Weights of a small GPT-style language model, trained from scratch on English Wikipedia.
Architecture: rotary positions, biases.
Training: a variant of Adam for these matrices, 340M tokens, 5188 steps.
Each number is 50 + 10 x the weight over its row's rms, rounded and kept within 0 to 99. Layers, rows and columns count from 0. The size before them is the row's rms in percent of the matrix's.

# down: layer 3 MLP down (transposed), 1024x256, rms 0.0906, rows 216-240, columns 64-127
# up: layer 3 MLP up, 1024x256, rms 0.0888, rows 217-240, columns 64-127
down216 105:58 48 49 49 47 40 38 35 45 45 69 61 52 59 48 55 45 64 32 47 35 38 51 59 51 52 53 50 47 55 57 52 57 56 34 44 47 62 67 41 43 52 53 46 27 64 41 59 48 60 38 54 53 59 58 36 39 29 52 56 49 61 39 44
up217 095:40 53 51 41 50 54 61 77 38 64 53 60 66 40 43 62 59 39 48 48 50 39 65 45 61 62 50 50 69 53 43 48 39 54 40 43 51 49 35 32 57 67 55 56 59 48 53 42 49 65 47 47 63 40 25 42 62 55 49 43 31 71 61 49
down217 092:59 43 36 61 37 56 40 48 43 60 57 29 54 47 50 62 29 49 45 53 43 48 37 29 62 38 32 50 53 54 46 45 63 67 43 40 52 50 49 49 48 40 49 52 34 33 37 49 53 68 58 45 60 56 49 60 60 36 65 41 54 51 56 35
up218 097:36 47 69 46 57 47 60 47 52 35 52 39 40 53 48 47 53 49 39 40 45 56 27 48 42 51 45 48 47 52 54 52 58 44 53 52 46 41 42 53 57 55 50 57 49 29 26 67 53 49 70 60 45 49 65 50 45 51 43 46 47 46 48 51
down218 093:42 49 50 57 56 57 47 32 43 58 51 49 52 39 50 50 59 55 42 60 60 43 60 59 44 50 43 55 60 48 58 38 51 52 57 40 46 51 67 57 65 27 53 50 34 46 55 53 53 40 52 59 51 46 47 43 54 37 44 45 42 70 70 51
up219 103:57 60 41 56 53 57 48 58 53 36 50 67 65 48 46 49 48 61 49 51 62 63 53 53 53 59 61 49 49 42 53 38 72 46 50 48 70 63 73 49 54 40 51 40 48 41 51 42 57 65 52 68 37 68 48 62 56 41 52 25 35 53 65 36
down219 108:40 37 53 65 35 32 35 54 59 56 50 42 55 50 47 55 72 40 41 53 45 41 63 41 47 52 43 42 39 50 44 41 49 43 80 65 42 50 46 69 52 51 44 36 42 43 53 42 47 62 52 46 56 55 37 45 64 52 47 43 63 54 26 50
up220 096:59 67 32 55 38 36 35 48 54 54 66 57 61 32 49 55 51 33 60 44 63 46 56 47 54 60 46 34 48 54 69 53 30 48 56 54 41 53 52 32 42 50 39 59 47 57 54 52 43 57 37 59 53 44 52 51 61 53 31 47 38 51 62 50
down220 093:31 42 51 48 65 56 59 46 48 39 51 46 50 47 39 39 51 32 29 62 55 55 47 46 45 63 52 40 46 48 40 35 49 60 48 59 74 63 43 31 50 77 54 42 55 59 54 35 36 56 61 40 45 49 35 48 42 59 60 45 53 61 34 42
up221 098:61 41 53 51 33 39 54 65 40 73 40 71 57 47 46 46 38 50 64 44 55 66 48 68 70 48 48 55 39 51 62 47 66 56 63 59 55 56 50 41 49 49 29 60 46 37 53 47 49 63 45 35 41 51 43 47 58 57 39 49 45 57 40 66
down221 096:60 51 49 47 59 48 64 44 40 44 55 43 45 49 61 34 64 64 25 62 46 53 42 47 63 50 42 46 64 60 35 40 51 46 50 55 62 55 39 53 34 55 53 37 70 61 42 47 43 54 53 61 48 51 51 52 57 61 44 56 57 56 47 57
up222 101:47 42 39 50 49 40 63 43 52 55 36 58 77 45 42 45 60 59 32 39 53 42 55 60 35 80 53 50 61 40 69 33 48 43 52 58 43 48 77 47 46 60 46 68 49 56 44 49 39 60 60 67 43 64 48 37 59 38 58 48 38 53 33 45
down222 101:31 41 48 36 29 34 47 60 44 53 52 48 38 48 46 67 43 55 49 52 37 60 65 57 56 50 41 37 52 55 53 53 48 60 59 40 63 53 53 70 49 49 46 71 67 44 46 42 55 56 29 45 53 42 59 47 51 48 42 44 65 56 48 49
up223 098:52 43 42 41 51 36 48 66 52 61 41 52 55 27 34 36 44 76 54 70 56 57 41 58 42 61 48 37 53 58 79 52 48 42 43 55 68 50 48 55 61 53 64 56 48 46 48 50 37 54 46 42 48 32 60 41 41 46 55 53 68 56 55 64
down223 096:35 47 39 59 60 56 39 53 67 43 60 52 43 57 62 52 49 57 42 68 60 33 40 42 35 40 43 68 56 48 47 63 24 47 39 52 57 45 64 36 37 45 59 66 56 56 42 61 45 59 62 51 57 49 46 45 59 62 54 35 55 38 50 42
up224 101:48 48 52 45 48 52 57 40 51 66 49 59 53 38 57 50 34 52 44 53 43 49 64 41 28 58 47 37 56 39 62 66 41 41 52 63 53 54 45 39 42 55 45 36 56 57 37 58 43 42 72 67 48 72 42 46 44 62 57 45 61 65 39 34
down224 089:59 54 56 49 51 42 64 43 43 36 59 42 39 57 37 62 71 68 77 56 63 55 60 66 50 64 41 62 48 47 41 52 51 39 55 55 33 55 50 42 33 51 60 39 76 39 45 50 48 62 40 20 59 43 52 71 34 60 65 26 63 43 54 60
up225 096:52 61 55 32 50 47 50 42 29 67 56 64 60 53 48 43 39 47 54 64 49 45 51 51 41 51 55 39 71 66 55 56 52 49 45 53 60 53 59 44 37 54 57 44 56 23 55 47 59 61 67 51 34 44 56 36 40 58 31 30 43 57 47 48
down225 099:57 49 53 63 65 49 49 47 45 40 33 43 47 64 52 53 49 48 43 50 49 45 59 48 42 63 51 48 52 37 55 52 59 54 71 52 59 62 40 56 41 53 53 58 47 45 54 49 58 37 43 35 43 45 54 32 55 45 49 53 45 40 61 28
up226 097:54 59 43 50 56 46 42 63 48 38 58 52 55 48 31 36 59 48 63 53 45 22 44 78 43 64 43 63 52 65 37 60 55 47 41 36 52 60 57 60 54 43 46 58 45 28 29 66 55 49 59 50 42 36 51 55 39 34 50 45 41 67 42 55
down226 099:46 52 53 49 57 42 42 56 37 58 49 48 51 64 68 58 37 37 48 51 59 45 47 39 59 51 49 40 33 47 67 49 40 44 47 42 54 54 36 34 56 39 55 59 35 76 72 53 65 51 72 65 61 46 54 42 26 54 59 53 38 42 43 52
up227 105:52 30 56 49 34 39 47 48 42 62 32 44 53 43 38 26 57 54 51 59 55 59 33 50 42 47 61 55 43 52 46 41 46 72 34 68 53 63 61 33 44 49 55 46 44 43 58 48 53 62 61 41 33 60 57 46 72 42 45 55 31 48 41 53
down227 106:49 53 36 55 30 50 63 35 52 41 40 34 44 60 56 58 51 46 44 59 56 73 47 61 63 61 53 63 61 50 43 47 58 58 40 60 55 58 48 43 60 42 52 41 55 61 61 50 50 54 57 62 54 52 34 47 22 53 62 58 47 48 52 56
up228 102:60 56 45 51 58 35 53 43 52 59 47 59 43 41 51 39 49 52 48 51 34 36 52 54 44 45 45 53 62 60 55 40 48 49 61 70 36 63 57 55 33 58 55 49 40 48 35 70 54 44 57 54 42 54 52 41 55 45 44 48 54 58 58 70
down228 102:44 45 50 40 56 54 63 57 45 44 50 33 49 57 37 57 24 47 57 50 61 65 55 45 66 40 56 50 51 46 55 62 64 54 48 55 51 72 54 49 64 55 31 41 62 47 48 50 59 44 57 45 42 41 77 61 38 40 58 53 56 72 42 45
up229 093:65 47 30 39 49 37 55 63 25 53 54 42 47 33 51 42 44 63 42 42 48 41 47 64 53 46 59 47 75 49 32 55 63 44 60 44 35 45 46 47 56 46 52 48 56 43 39 41 53 68 39 50 39 63 53 48 66 49 29 53 37 52 56 58
down229 089:45 56 57 45 44 38 42 48 56 52 51 56 50 66 53 56 61 43 65 44 49 46 47 29 43 54 58 39 54 45 36 58 46 58 45 56 51 49 36 52 62 49 48 52 58 53 61 58 52 49 47 66 44 49 52 85 43 59 75 38 67 38 35 54
up230 103:40 41 57 32 58 45 52 58 45 56 54 55 47 47 36 39 37 42 54 44 55 42 55 58 53 44 41 57 50 38 32 37 56 74 59 60 69 57 46 36 53 48 61 41 44 31 55 51 72 62 69 59 45 43 53 50 42 66 39 46 54 51 50 31
down230 108:42 42 38 57 37 53 38 61 71 53 42 55 45 47 41 51 48 55 57 46 55 66 33 51 48 41 44 59 62 56 62 61 49 55 46 43 46 51 41 56 44 67 51 55 57 32 34 57 50 51 35 43 62 60 62 38 42 67 57 60 43 55 53 42
up231 096:64 65 60 42 33 51 51 54 65 71 52 56 52 53 55 50 57 47 60 56 44 50 67 71 71 62 51 49 62 39 56 45 70 61 34 60 53 47 43 48 59 56 49 58 48 45 60 52 60 61 36 61 44 51 62 35 57 51 50 40 53 49 51 65
down231 094:35 48 60 58 58 50 54 44 49 41 37 69 58 31 51 57 36 48 62 44 50 58 43 47 34 57 37 38 64 34 37 56 48 39 72 48 50 52 61 62 54 53 49 60 53 47 50 43 54 48 42 50 34 45 47 60 47 46 38 42 47 58 50 45
up232 099:45 54 28 39 53 26 42 62 55 48 46 58 65 35 62 48 59 54 51 63 43 48 57 40 57 41 50 50 53 50 55 52 63 51 46 71 47 46 46 64 61 54 59 51 41 64 59 51 45 49 60 51 29 50 60 60 43 55 54 47 36 47 46 41
down232 102:41 34 53 49 31 38 53 46 38 66 53 67 63 58 39 47 53 53 70 50 46 59 50 46 36 58 61 53 51 62 45 42 41 56 55 57 56 43 45 37 58 45 51 46 33 49 50 58 51 46 45 70 53 62 38 52 43 45 60 71 35 45 46 52
up233 108:55 53 46 48 46 47 46 56 45 48 46 58 47 44 39 52 43 43 46 50 55 38 23 55 64 46 50 44 57 46 48 46 59 41 48 58 41 53 41 49 53 43 44 45 51 40 43 74 62 60 49 47 50 49 55 41 57 49 55 47 60 71 57 61
down233 111:74 62 44 32 49 41 55 71 44 40 51 69 44 71 40 62 57 46 51 46 56 50 46 38 48 31 45 47 48 48 42 40 45 42 61 61 48 63 52 75 41 42 45 40 25 40 45 57 53 49 56 34 59 66 45 62 72 44 42 42 54 60 45 68
up234 093:49 63 36 64 39 34 50 47 45 43 47 54 64 55 29 40 38 74 47 61 41 50 34 44 55 45 48 60 60 68 50 74 40 53 50 50 43 23 56 56 61 47 67 39 60 45 51 76 34 66 36 45 40 47 38 59 56 71 60 52 49 45 33 46
down234 087:35 34 48 56 49 64 38 50 49 61 48 56 38 45 51 61 54 38 43 54 43 45 56 56 81 53 61 44 43 44 71 49 62 53 46 49 55 44 59 53 35 46 49 47 46 48 36 39 53 37 52 50 41 66 48 73 48 40 26 54 63 30 53 52
up235 100:63 45 58 41 60 28 49 70 59 65 60 71 59 62 38 44 61 65 37 49 50 46 56 56 46 54 47 52 49 33 51 60 46 47 35 52 47 43 39 50 37 56 59 58 48 42 59 69 47 34 49 62 60 48 49 42 46 35 53 33 33 59 54 65
down235 096:46 66 62 50 61 62 44 42 48 49 59 60 33 57 57 50 54 45 55 54 40 50 44 41 45 50 40 49 64 37 58 53 49 48 63 53 47 45 37 66 55 47 54 30 50 34 27 54 49 58 47 42 68 58 49 63 64 63 59 42 54 48 54 57
up236 095:65 55 37 44 56 46 48 69 55 46 42 54 60 41 41 50 60 46 49 28 38 37 57 55 63 68 45 43 45 45 52 54 50 60 42 45 76 41 48 58 63 59 36 48 49 49 51 45 47 65 62 53 61 47 63 48 43 47 37 36 49 40 61 50
down236 102:36 46 50 49 53 45 35 18 43 47 35 47 61 45 60 49 40 41 46 59 52 58 39 51 49 40 55 48 49 53 61 32 62 55 46 63 44 38 54 58 54 61 36 48 38 40 55 56 69 36 39 47 38 66 59 38 59 47 44 49 56 45 53 52
up237 099:61 65 40 40 47 40 37 56 41 57 43 41 38 46 56 24 39 66 47 51 35 47 49 69 61 62 45 34 48 41 72 28 54 43 65 43 66 49 59 56 62 51 70 52 46 38 56 59 52 60 48 63 51 54 50 45 38 48 41 39 33 58 39 48
down237 098:34 36 65 40 43 46 59 37 47 53 48 58 47 43 56 51 52 38 40 45 65 43 44 64 20 46 44 50 61 51 51 60 62 43 48 51 38 45 46 49 46 40 35 64 51 54 37 49 59 55 56 44 44 66 41 70 49 51 52 65 51 41 62 69
up238 097:48 48 36 42 53 47 56 39 62 41 50 49 49 46 18 42 55 48 81 57 50 63 25 52 39 28 47 68 39 56 44 47 70 56 68 44 69 49 71 47 58 40 46 42 56 51 68 49 52 56 52 56 28 68 49 54 45 54 49 43 48 58 54 38
down238 088:52 49 39 47 35 47 53 45 53 42 53 44 50 47 35 56 39 55 45 45 48 45 29 53 53 54 35 51 47 54 51 48 48 39 39 49 52 70 63 55 51 57 48 50 65 39 63 43 43 67 50 56 65 53 39 87 60 44 47 56 38 48 48 32
up239 099:59 37 52 44 53 36 26 43 32 45 75 71 44 47 38 60 68 62 46 63 67 26 36 49 44 57 48 23 55 50 59 57 30 42 51 56 46 55 58 35 48 40 45 48 46 30 47 49 39 39 44 51 43 56 45 57 65 55 49 40 56 57 44 48
down239 105:43 51 38 57 48 56 46 35 48 63 68 40 43 51 51 45 50 32 41 50 47 35 44 53 33 43 52 49 56 56 64 54 45 52 39 59 46 51 61 53 46 57 56 48 67 44 41 53 44 36 32 52 35 48 51 22 41 63 47 33 57 52 44 56
up240 105:52 54 52 38 71 44 49 37 44 55 57 47 38 40 42 26 47 39 63 45 43 39 49 45 43 57 47 40 54 40 49 60 70 42 40 36 59 24 39 48 53 53 68 65 44 46 48 65 45 32 53 54 47 53 46 45 38 46 57 42 49 56 34 45
down240 100:44 60 58 44 30 55 61 63 44 56 53 55 59 40 30 47 52 47 40 57 45 57 53 50 58 50 34 56 66 41 35 56 48 26 55 42 46 61 54 52 46 66 57 50 52 76 54 45 57 65 49 46 40 46 47 50 59 50 38 48 51 36 47 59